Weights of a small GPT-style language model, trained from scratch on English Wikipedia.
Size: 15 layers, width 128, 4 heads of 32 (1 for keys and values).
Architecture: LayerNorm before each block, rotary positions, no biases in attention or MLP, attention and MLP in parallel.
Training: a variant of SOAP for these matrices, 137M tokens, 4175 steps.
Each number is 50 + 12 x the weight over the matrix's rms, rounded and kept within 0 to 99. Layers, rows and columns count from 0.

# layer 12 attention output (transposed), 128x128, rms 0.153, rows 11-14,43-46,75-78,106-110, columns 0-63
34 54 53 36 57 64 71 44 38 41 47 44 60 50 49 35 29 50 61 57 51 36 42 56 71 69 30 61 41 43 59 54 56 61 63 35 54 56 48 36 60 53 55 49 36 31 41 47 53 41 46 54 35 59 31 57 53 56 54 27 53 57 30 54
31 61 49 38 52 37 45 62 16 61 52 37 63 39 59 51 41 73 65 60 23 58 23 50 45 42 31 27 31 52 45 47 34 54 70 42 45 67 62 57 59 59 65 65 32 54 68 40 79 36 58 30 56 49 64 50 42 26 52 53 67 28 40 63
47 52 41 38 39 46 45 65 50 43 46 51 33 56 35 42 34 42 48 56 63 68 50 63 48 54 59 46 39 52 19 49 50 53 50 48 44 56 54 41 53 59 59 57 41 48 55 46 28 34 55 43 57 63 54 54 53 42 51 48 53 74 34 67
56 49 35 52 61 53 56 75 47 43 54 56 42 42 54 60 42 49 43 50 71 59 53 40 66 49 34 38 48 71 64 53 59 57 53 53 51 43 48 79 39 62 50 29 59 37 44 64 45 42 36 45 44 52 58 45 43 25 41 47 56 46 46 44
54 45 49 60 49 38 59 46 55 47 66 52 51 59 61 63 36 52 36 71 83 70 60 48 30 46 47 59 56 33 46 49 52 46 49 61 56 39 55 47 41 40 44 69 61 42 49 74 45 39 37 41 54 49 53 60 39 43 53 60 61 42 53 63
44 56 48 32 47 46 53 51 61 49 52 51 67 37 48 45 59 53 46 60 50 43 62 63 48 52 67 45 64 50 51 45 57 35 56 54 48 55 49 38 55 52 41 60 42 54 56 53 74 59 58 41 61 42 51 54 53 58 45 48 54 56 30 37
67 57 33 42 22 42 47 61 45 52 54 69 52 53 40 53 38 58 65 63 47 23 59 51 54 53 69 60 44 67 48 70 36 46 51 58 48 55 34 47 74 43 48 40 52 62 46 49 45 51 48 68 41 52 46 54 47 53 45 38 64 56 57 47
52 55 40 44 42 62 51 44 55 57 43 40 46 55 47 42 52 52 33 79 47 33 54 48 55 44 38 34 48 41 65 50 55 39 59 56 47 66 42 43 56 61 38 46 40 60 29 58 55 44 41 49 48 58 59 46 47 63 54 34 58 54 41 45
49 51 55 26 27 60 40 43 37 62 52 54 49 25 24 47 59 51 49 40 33 33 44 72 31 61 62 23 44 58 62 40 45 64 41 24 75 47 43 61 39 76 56 44 67 46 51 39 56 42 47 34 60 40 40 59 42 53 58 77 42 51 61 43
54 53 81 64 32 55 62 44 41 53 58 56 38 72 48 36 63 64 42 25 74 41 68 42 61 32 46 57 62 46 60 68 32 54 28 59 40 31 44 48 49 18 58 41 48 46 48 56 20 66 37 91 32 70 38 56 51 70 48 47 36 65 48 58
46 40 39 50 67 50 41 45 31 30 50 31 33 47 31 55 80 65 55 49 47 70 34 54 43 54 39 81 37 49 50 43 60 32 40 51 49 39 37 51 22 63 36 55 56 50 43 71 62 52 39 43 59 59 50 65 37 37 69 60 13 44 42 41
53 33 55 65 26 18 39 63 60 53 68 60 58 54 46 55 37 48 51 38 22 73 42 33 24 57 60 73 57 48 52 48 44 53 62 50 67 44 73 41 62 51 50 53 42 47 74 57 44 61 55 59 72 30 46 62 61 55 49 32 49 37 51 50
58 64 40 48 17 75 54 33 40 35 60 54 52 44 49 34 48 46 48 47 50 47 71 37 50 56 42 31 40 66 60 36 46 44 53 44 46 58 43 64 65 32 45 60 77 49 50 39 55 39 34 41 24 74 65 41 51 36 49 58 45 68 71 45
66 46 70 58 44 52 48 57 73 30 20 46 44 51 52 55 50 61 64 45 37 44 51 40 69 57 54 60 41 55 40 34 32 42 32 35 60 70 51 51 41 36 48 36 43 66 75 58 47 34 77 51 75 62 88 41 87 40 56 56 42 63 46 65
73 34 46 68 55 54 28 49 53 55 48 73 58 60 35 57 57 39 39 50 44 65 54 44 38 73 53 51 61 50 62 47 70 42 32 60 69 34 60 54 42 62 33 65 73 38 43 58 16 53 34 61 43 39 44 52 57 45 43 47 62 59 61 37
65 30 50 38 79 59 66 13 68 84 37 68 60 55 71 19 66 02 41 26 46 48 50 40 62 15 59 42 66 32 79 55 59 30 69 38 51 20 61 61 36 61 57 28 46 55 47 50 59 68 65 62 58 54 50 56 52 78 35 38 54 25 60 37
64 72 62 47 20 57 47 52 47 44 64 50 46 48 46 36 30 59 69 61 55 37 70 61 67 49 46 59 57 41 36 41 42 48 10 50 55 51 57 43 44 22 73 63 43 49 46 12 70 61 60 49 68 31 53 41 53 65 76 70 62 60 43 51
# layer 12 attention value, 32x128, rms 0.148, rows 11-15, columns 0-63
54 48 48 52 30 57 46 40 24 43 55 45 45 33 42 68 56 42 75 48 24 34 48 48 39 49 53 29 43 44 60 60 38 42 56 51 48 56 57 32 40 36 56 50 60 72 66 40 57 55 28 52 59 47 53 61 54 61 64 68 52 46 49 29
54 64 50 69 47 46 76 51 60 58 31 40 57 38 62 32 32 18 55 50 48 49 60 48 65 40 49 61 54 50 56 39 71 40 43 68 51 42 47 41 42 52 56 53 63 66 40 40 63 42 44 62 51 42 60 50 46 55 29 45 64 49 55 36
63 67 49 53 35 50 41 47 60 47 80 41 26 30 49 28 39 51 36 37 50 63 41 30 61 45 51 41 45 58 58 54 62 36 40 40 70 51 22 54 33 69 52 49 60 47 59 40 75 38 55 46 47 57 48 34 26 46 48 34 40 41 24 71
53 46 33 54 55 58 37 50 66 46 58 54 60 61 68 72 49 55 42 28 37 53 54 57 30 40 61 66 62 48 63 55 52 71 53 41 62 53 51 43 55 49 50 55 39 67 33 70 44 56 49 24 53 59 59 26 26 57 37 65 43 62 45 65
57 28 68 37 39 44 45 68 46 43 44 56 34 50 38 58 67 47 55 43 49 51 54 55 50 50 38 67 43 45 51 60 38 93 56 69 38 50 69 50 74 42 39 52 43 44 55 50 40 57 57 39 57 45 53 56 34 64 61 57 50 45 47 59